python train.py --tie_word_embeddings=true --lr_mult_down=1.5 --train_tokens=237500000
Each number is 200 + 30 x the weight over the matrix's rms, rounded and kept within 0 to 999. Layers, rows and columns count from 0.

# down: layer 4 MLP down (transposed), 640x160, rms 0.084, rows 20-39, columns 80-159
# up: layer 4 MLP up, 640x160, rms 0.226, rows 21-40, columns 80-159
down20,221,216,279,161,207,203,214,159,213,169,227,198,196,165,237,179,235,198,192,166,204,177,190,168,158,175,210,181,200,234,227,204,143,228,236,193,206,229,211,197,222,198,218,186,229,158,233,145,239,212,166,155,186,190,188,203,205,209,183,236,198,201,217,238,235,180,215,187,187,194,188,214,261,180,224,169,169,189,196,199
up21,213,231,275,196,188,228,230,181,169,197,168,174,253,246,201,190,144,164,196,165,159,161,218,150,189,245,157,207,223,207,148,247,186,228,152,224,175,212,193,192,209,224,224,194,234,214,195,194,178,154,243,190,200,174,164,240,157,187,229,209,179,214,187,206,191,193,256,216,239,177,198,216,206,280,159,150,160,213,200,171
down21,181,206,233,240,183,160,162,227,263,148,209,210,179,225,194,204,240,186,192,225,286,211,231,220,194,198,189,219,195,223,154,243,196,250,188,190,162,198,220,242,155,233,248,191,197,146,176,174,251,189,256,232,146,246,189,204,197,191,277,225,194,199,250,203,197,183,208,219,151,244,192,210,191,105,215,242,174,220,178,225
up22,257,242,228,201,183,203,200,263,177,219,184,141,232,172,247,213,213,253,202,219,236,195,190,201,209,214,202,243,197,213,201,255,236,151,183,204,210,193,240,212,258,228,234,197,210,223,218,219,140,206,273,164,189,237,212,198,186,206,199,233,224,196,201,195,225,231,162,241,162,186,184,199,236,230,244,193,235,229,230,190
down22,179,165,247,202,146,211,195,181,182,255,173,161,157,167,170,220,248,199,240,238,208,200,223,251,162,197,212,261,162,191,229,198,192,213,206,201,193,188,196,224,176,225,172,231,188,223,183,198,153,232,208,192,205,161,173,165,194,179,164,163,202,175,224,177,161,213,258,226,198,140,173,233,135,203,118,207,209,208,147,194
up23,217,219,211,206,197,177,181,225,157,182,177,209,233,205,201,208,231,220,242,219,181,211,250,230,185,159,210,179,136,197,200,256,171,215,226,131,224,231,198,201,191,225,178,168,222,209,203,203,268,125,191,224,253,211,157,228,197,178,221,159,228,208,176,204,193,151,207,222,194,244,169,212,199,206,215,207,227,237,246,225
down23,203,192,205,168,216,188,186,204,209,200,170,142,208,188,198,205,253,180,252,189,227,199,234,172,185,197,255,139,142,241,188,201,279,224,203,203,216,240,190,106,173,216,216,230,174,191,195,170,193,176,198,166,188,215,149,236,206,219,159,206,172,170,170,227,173,177,244,165,184,190,151,190,140,229,174,112,146,188,156,197
up24,235,187,225,253,204,153,137,163,260,239,216,212,218,248,211,214,181,145,170,203,248,199,219,171,205,160,221,193,183,142,129,198,209,180,197,146,231,249,204,191,162,208,153,235,225,248,211,154,167,213,189,186,177,245,114,214,211,228,171,153,209,179,186,180,220,182,195,253,181,210,168,154,282,186,169,193,145,184,227,182
down24,136,197,188,147,213,195,117,210,225,170,166,141,207,202,206,221,164,220,170,149,221,186,161,193,203,257,155,202,179,171,222,140,177,195,252,218,132,210,132,190,169,202,220,158,269,183,181,237,195,265,190,250,194,215,225,239,176,209,196,251,223,212,177,216,161,210,165,155,191,237,139,218,194,194,219,239,226,189,256,224
up25,226,209,178,249,176,221,204,167,214,209,257,161,184,191,226,139,206,188,188,190,213,176,178,217,233,214,208,219,265,253,214,227,228,159,278,212,207,135,194,172,227,238,201,183,210,213,151,195,186,202,204,228,271,193,208,230,203,231,150,199,199,180,227,202,184,210,148,163,189,238,193,182,158,228,206,169,201,159,184,227
down25,189,178,262,184,196,199,209,156,192,229,196,203,173,150,188,191,205,183,178,157,124,213,217,119,210,189,197,207,226,237,206,190,174,200,224,215,148,151,238,209,210,171,219,203,212,215,170,260,179,192,188,118,201,187,203,196,205,148,170,264,195,186,282,169,201,197,227,143,173,169,130,184,176,223,165,230,203,200,226,230
up26,173,203,204,184,188,208,157,256,198,163,225,243,211,196,151,206,216,149,193,219,216,196,218,191,142,185,193,231,217,223,116,212,184,185,253,210,199,176,191,177,197,239,240,193,158,269,200,193,234,200,205,191,188,222,197,233,195,225,204,226,227,158,166,235,219,216,209,231,194,191,217,245,166,175,254,206,198,120,189,180
down26,194,232,207,180,205,188,194,134,193,180,191,150,213,241,167,176,168,203,175,210,220,263,234,194,191,194,181,171,182,255,211,218,199,237,212,190,223,163,246,274,262,191,210,259,236,203,173,136,228,216,253,192,225,193,142,211,237,215,151,190,265,145,164,173,181,174,192,248,230,205,185,251,165,221,157,188,184,199,208,227
up27,158,211,224,216,224,226,177,225,240,230,234,191,220,201,179,225,186,169,225,230,204,223,203,244,198,193,221,234,248,267,203,153,193,205,170,182,232,241,160,152,218,155,229,217,211,184,263,239,214,163,121,178,228,191,157,238,221,196,268,128,151,236,206,173,201,200,250,180,212,194,202,190,176,149,189,251,160,160,215,146
down27,177,253,219,176,220,182,188,192,228,234,220,161,181,213,200,141,184,203,165,156,226,197,228,140,193,220,182,200,200,177,184,238,216,205,282,204,234,197,177,228,181,207,240,175,222,217,158,219,193,186,197,210,190,196,198,226,263,214,248,146,181,194,182,223,232,146,218,164,198,156,181,208,234,209,183,159,190,194,197,265
up28,238,199,246,230,163,190,208,158,165,189,194,181,195,153,206,284,214,240,201,180,216,202,259,255,158,224,181,270,221,193,145,184,182,180,264,188,210,205,205,201,206,180,146,145,206,191,225,182,134,219,228,222,173,204,253,179,190,198,262,201,227,188,184,217,182,143,223,158,232,181,192,169,228,174,273,229,157,244,153,201
down28,134,180,228,218,191,231,129,231,247,177,179,224,195,190,149,181,232,225,203,200,172,203,191,143,169,241,239,197,194,212,181,238,155,237,191,185,151,117,188,207,242,210,167,157,221,163,202,215,168,214,149,186,165,227,164,215,169,156,209,156,142,209,179,210,196,190,192,166,198,255,191,213,173,195,193,219,180,217,155,199
up29,215,241,173,195,221,152,134,242,218,196,224,165,216,255,208,207,178,139,204,169,204,176,109,268,148,161,215,184,222,196,235,192,204,201,169,235,177,217,251,118,248,135,248,239,153,261,195,240,207,181,224,188,192,228,156,142,205,146,222,179,189,184,214,154,234,223,140,184,189,163,224,187,184,183,195,182,220,168,187,181
down29,168,168,162,171,148,191,208,156,183,148,178,233,213,170,229,200,127,169,225,160,232,151,222,203,226,171,212,189,200,187,156,200,222,188,193,200,207,210,183,274,183,185,198,217,166,164,110,263,238,181,197,242,187,164,207,196,176,174,174,213,224,213,211,194,182,236,199,203,155,224,179,183,200,224,161,211,180,211,210,236
up30,239,181,229,228,223,157,174,228,260,168,192,183,168,226,159,187,210,172,162,236,237,223,184,212,195,220,183,217,241,229,193,189,213,251,256,196,220,220,241,192,189,186,177,217,147,215,218,172,241,143,208,234,303,218,200,186,159,213,177,190,194,228,240,188,159,218,207,224,196,244,177,239,166,187,158,174,195,212,149,183
down30,205,217,180,198,177,176,255,154,158,216,174,229,202,243,171,231,198,193,226,130,233,219,205,220,238,147,182,202,206,150,241,266,189,169,153,224,170,215,244,176,197,240,214,221,166,195,162,187,177,226,257,208,195,199,148,172,234,203,228,192,171,190,193,170,229,134,229,166,254,163,224,192,275,183,250,194,192,228,250,248
up31,197,219,235,197,182,203,198,206,230,193,237,173,169,158,226,200,183,191,218,200,241,219,190,171,204,174,188,206,139,237,219,227,219,210,157,228,219,208,190,160,185,136,172,165,136,233,224,192,178,135,191,181,169,180,253,191,157,189,199,157,187,196,139,188,189,223,146,150,225,211,212,203,191,189,185,154,199,245,205,166
down31,178,194,157,185,224,190,184,211,211,173,191,230,230,225,234,246,171,161,202,244,161,244,212,194,206,234,219,224,144,202,202,226,191,210,195,226,161,148,224,185,253,183,243,193,244,195,222,215,186,176,211,211,205,216,186,214,185,202,197,262,233,214,178,217,235,179,166,173,147,226,183,207,169,227,165,228,142,152,189,199
up32,161,222,207,193,216,227,133,213,220,219,153,169,179,222,187,163,188,188,221,220,189,166,190,175,180,152,244,215,237,212,234,171,220,160,192,218,279,202,179,203,152,202,183,179,204,238,216,248,243,143,207,192,191,220,208,238,210,223,169,212,233,181,199,191,219,227,215,188,224,195,172,244,165,171,179,189,184,198,273,230
down32,204,207,247,180,181,216,197,194,227,211,201,210,161,139,164,158,142,180,233,195,228,212,131,136,231,186,173,188,220,178,171,259,261,156,234,210,196,172,253,230,184,273,207,189,195,201,157,233,190,201,168,181,213,183,175,218,199,181,279,162,206,223,152,180,200,141,224,228,218,209,211,201,173,229,210,231,172,208,178,225
up33,198,185,187,172,143,200,212,268,191,177,244,179,230,157,229,203,202,165,197,202,227,192,175,191,200,200,223,202,214,216,209,145,188,228,166,236,248,209,188,169,203,162,213,161,184,225,201,214,191,188,201,176,227,162,131,163,229,226,148,199,184,165,214,221,205,158,210,146,243,266,228,159,209,164,206,203,212,256,196,217
down33,214,154,185,225,226,213,171,111,166,195,158,199,208,187,149,254,244,180,177,216,199,153,170,199,165,223,166,230,193,151,200,196,205,203,235,163,204,179,153,170,232,180,236,215,210,191,203,189,209,213,175,199,207,220,222,222,212,193,203,168,227,168,233,182,219,164,160,198,155,175,276,276,214,203,177,176,214,252,146,246
up34,214,218,178,153,212,255,216,258,189,230,222,232,175,237,204,174,179,186,203,210,182,175,148,180,168,170,204,182,206,188,204,200,168,275,188,189,281,202,222,177,178,190,159,222,170,176,181,241,220,209,223,167,218,203,256,217,215,145,168,205,267,195,251,194,194,195,187,148,190,173,236,188,152,231,186,188,205,188,219,183
down34,175,229,220,183,181,187,212,205,150,238,196,170,202,188,219,185,216,229,176,197,243,173,225,241,229,228,186,204,143,175,126,167,187,197,182,219,173,187,213,225,227,164,215,162,213,206,160,204,170,211,193,209,207,251,163,146,177,230,196,214,151,185,233,226,182,206,194,234,209,204,229,211,220,157,228,196,175,147,152,201
up35,227,202,165,238,233,207,183,184,205,186,220,197,160,185,228,187,160,168,206,236,230,147,219,214,250,126,206,223,243,228,180,183,159,276,215,197,211,195,175,167,185,217,202,210,190,178,192,203,207,179,188,227,215,163,194,222,208,221,186,169,149,196,216,172,155,220,180,210,175,176,202,214,196,218,244,296,206,195,173,190
down35,208,188,221,199,200,171,177,196,192,193,209,240,180,198,189,180,159,150,227,212,202,224,166,142,198,203,188,211,246,208,252,175,191,178,222,180,164,202,223,243,163,227,166,242,244,211,180,207,170,219,206,217,240,171,194,159,170,158,216,255,152,237,231,195,182,227,180,176,168,215,226,160,173,255,197,222,224,216,249,233
up36,201,168,138,226,229,209,270,181,205,201,214,210,219,226,176,184,195,226,266,198,203,203,179,173,250,189,186,240,212,225,143,227,124,189,246,240,222,220,241,179,185,192,155,187,219,213,185,191,136,205,179,236,224,226,209,214,177,198,234,223,151,220,223,218,215,186,221,176,157,226,203,253,207,230,209,205,232,195,231,176
down36,153,210,203,194,164,192,223,176,175,207,237,230,181,142,201,202,182,189,171,213,162,195,215,219,168,209,169,197,179,227,204,201,229,215,187,196,222,190,184,217,196,234,251,225,159,189,243,217,190,228,202,214,208,165,202,198,180,190,152,206,221,176,176,213,193,160,204,237,198,168,174,199,202,215,125,191,196,183,155,191
up37,242,234,222,171,184,274,263,182,139,140,243,238,191,236,187,228,163,159,170,229,167,231,200,141,208,235,120,243,234,226,250,236,216,190,201,177,219,195,199,185,219,258,217,198,184,259,202,186,199,182,214,232,208,211,200,184,210,157,178,203,202,231,181,207,211,243,186,263,218,213,196,185,208,201,194,184,190,196,116,157
down37,203,182,190,160,265,167,207,210,205,187,176,185,211,194,153,139,186,179,236,173,205,237,275,196,126,196,234,158,158,208,180,205,148,211,188,169,223,213,185,182,201,211,240,211,231,150,196,190,206,183,174,121,205,197,206,248,164,220,186,205,197,192,242,178,186,242,188,240,206,188,224,213,229,197,210,214,185,186,191,258
up38,219,189,246,150,202,190,163,199,208,222,237,165,143,182,152,192,219,206,225,170,211,203,173,221,197,157,210,157,222,181,212,206,205,141,236,137,265,202,213,213,258,164,175,167,183,213,212,197,195,246,245,178,252,194,165,187,161,191,186,240,244,261,180,146,178,244,190,216,147,155,202,209,222,151,208,158,215,240,183,194
down38,234,206,185,218,238,197,209,212,169,189,179,227,266,226,194,192,260,164,213,172,188,207,182,164,200,256,204,202,145,183,181,175,239,176,208,231,123,217,143,217,235,244,262,226,162,221,163,185,262,120,190,252,209,211,226,234,181,174,185,107,229,187,212,235,194,256,168,221,203,201,193,214,196,167,255,153,195,145,175,181
up39,148,225,208,240,171,187,213,137,176,200,120,184,183,186,173,251,232,222,210,231,175,157,250,199,236,201,220,210,184,165,163,227,148,172,219,176,206,188,206,168,144,218,200,202,255,142,188,174,161,161,229,216,159,215,200,185,270,182,175,224,202,216,221,242,198,259,224,149,180,199,206,237,228,197,238,188,187,197,179,231
down39,216,180,162,162,180,210,197,226,197,220,200,192,189,218,202,186,146,201,195,155,187,205,174,251,206,185,139,266,152,228,208,206,226,181,212,230,211,224,216,149,187,183,213,295,197,195,230,168,196,197,195,257,255,217,181,197,201,197,148,248,165,189,238,182,173,159,218,181,246,210,286,149,230,217,181,188,191,248,209,213
up40,204,190,205,193,186,209,214,251,206,217,179,226,179,241,180,196,206,180,183,155,187,218,225,255,213,195,251,223,200,181,211,220,233,161,175,245,162,180,190,142,139,189,264,218,236,241,192,190,226,168,200,286,230,165,223,250,162,142,208,197,240,157,176,192,214,221,198,210,189,248,202,172,237,186,164,193,245,240,143,210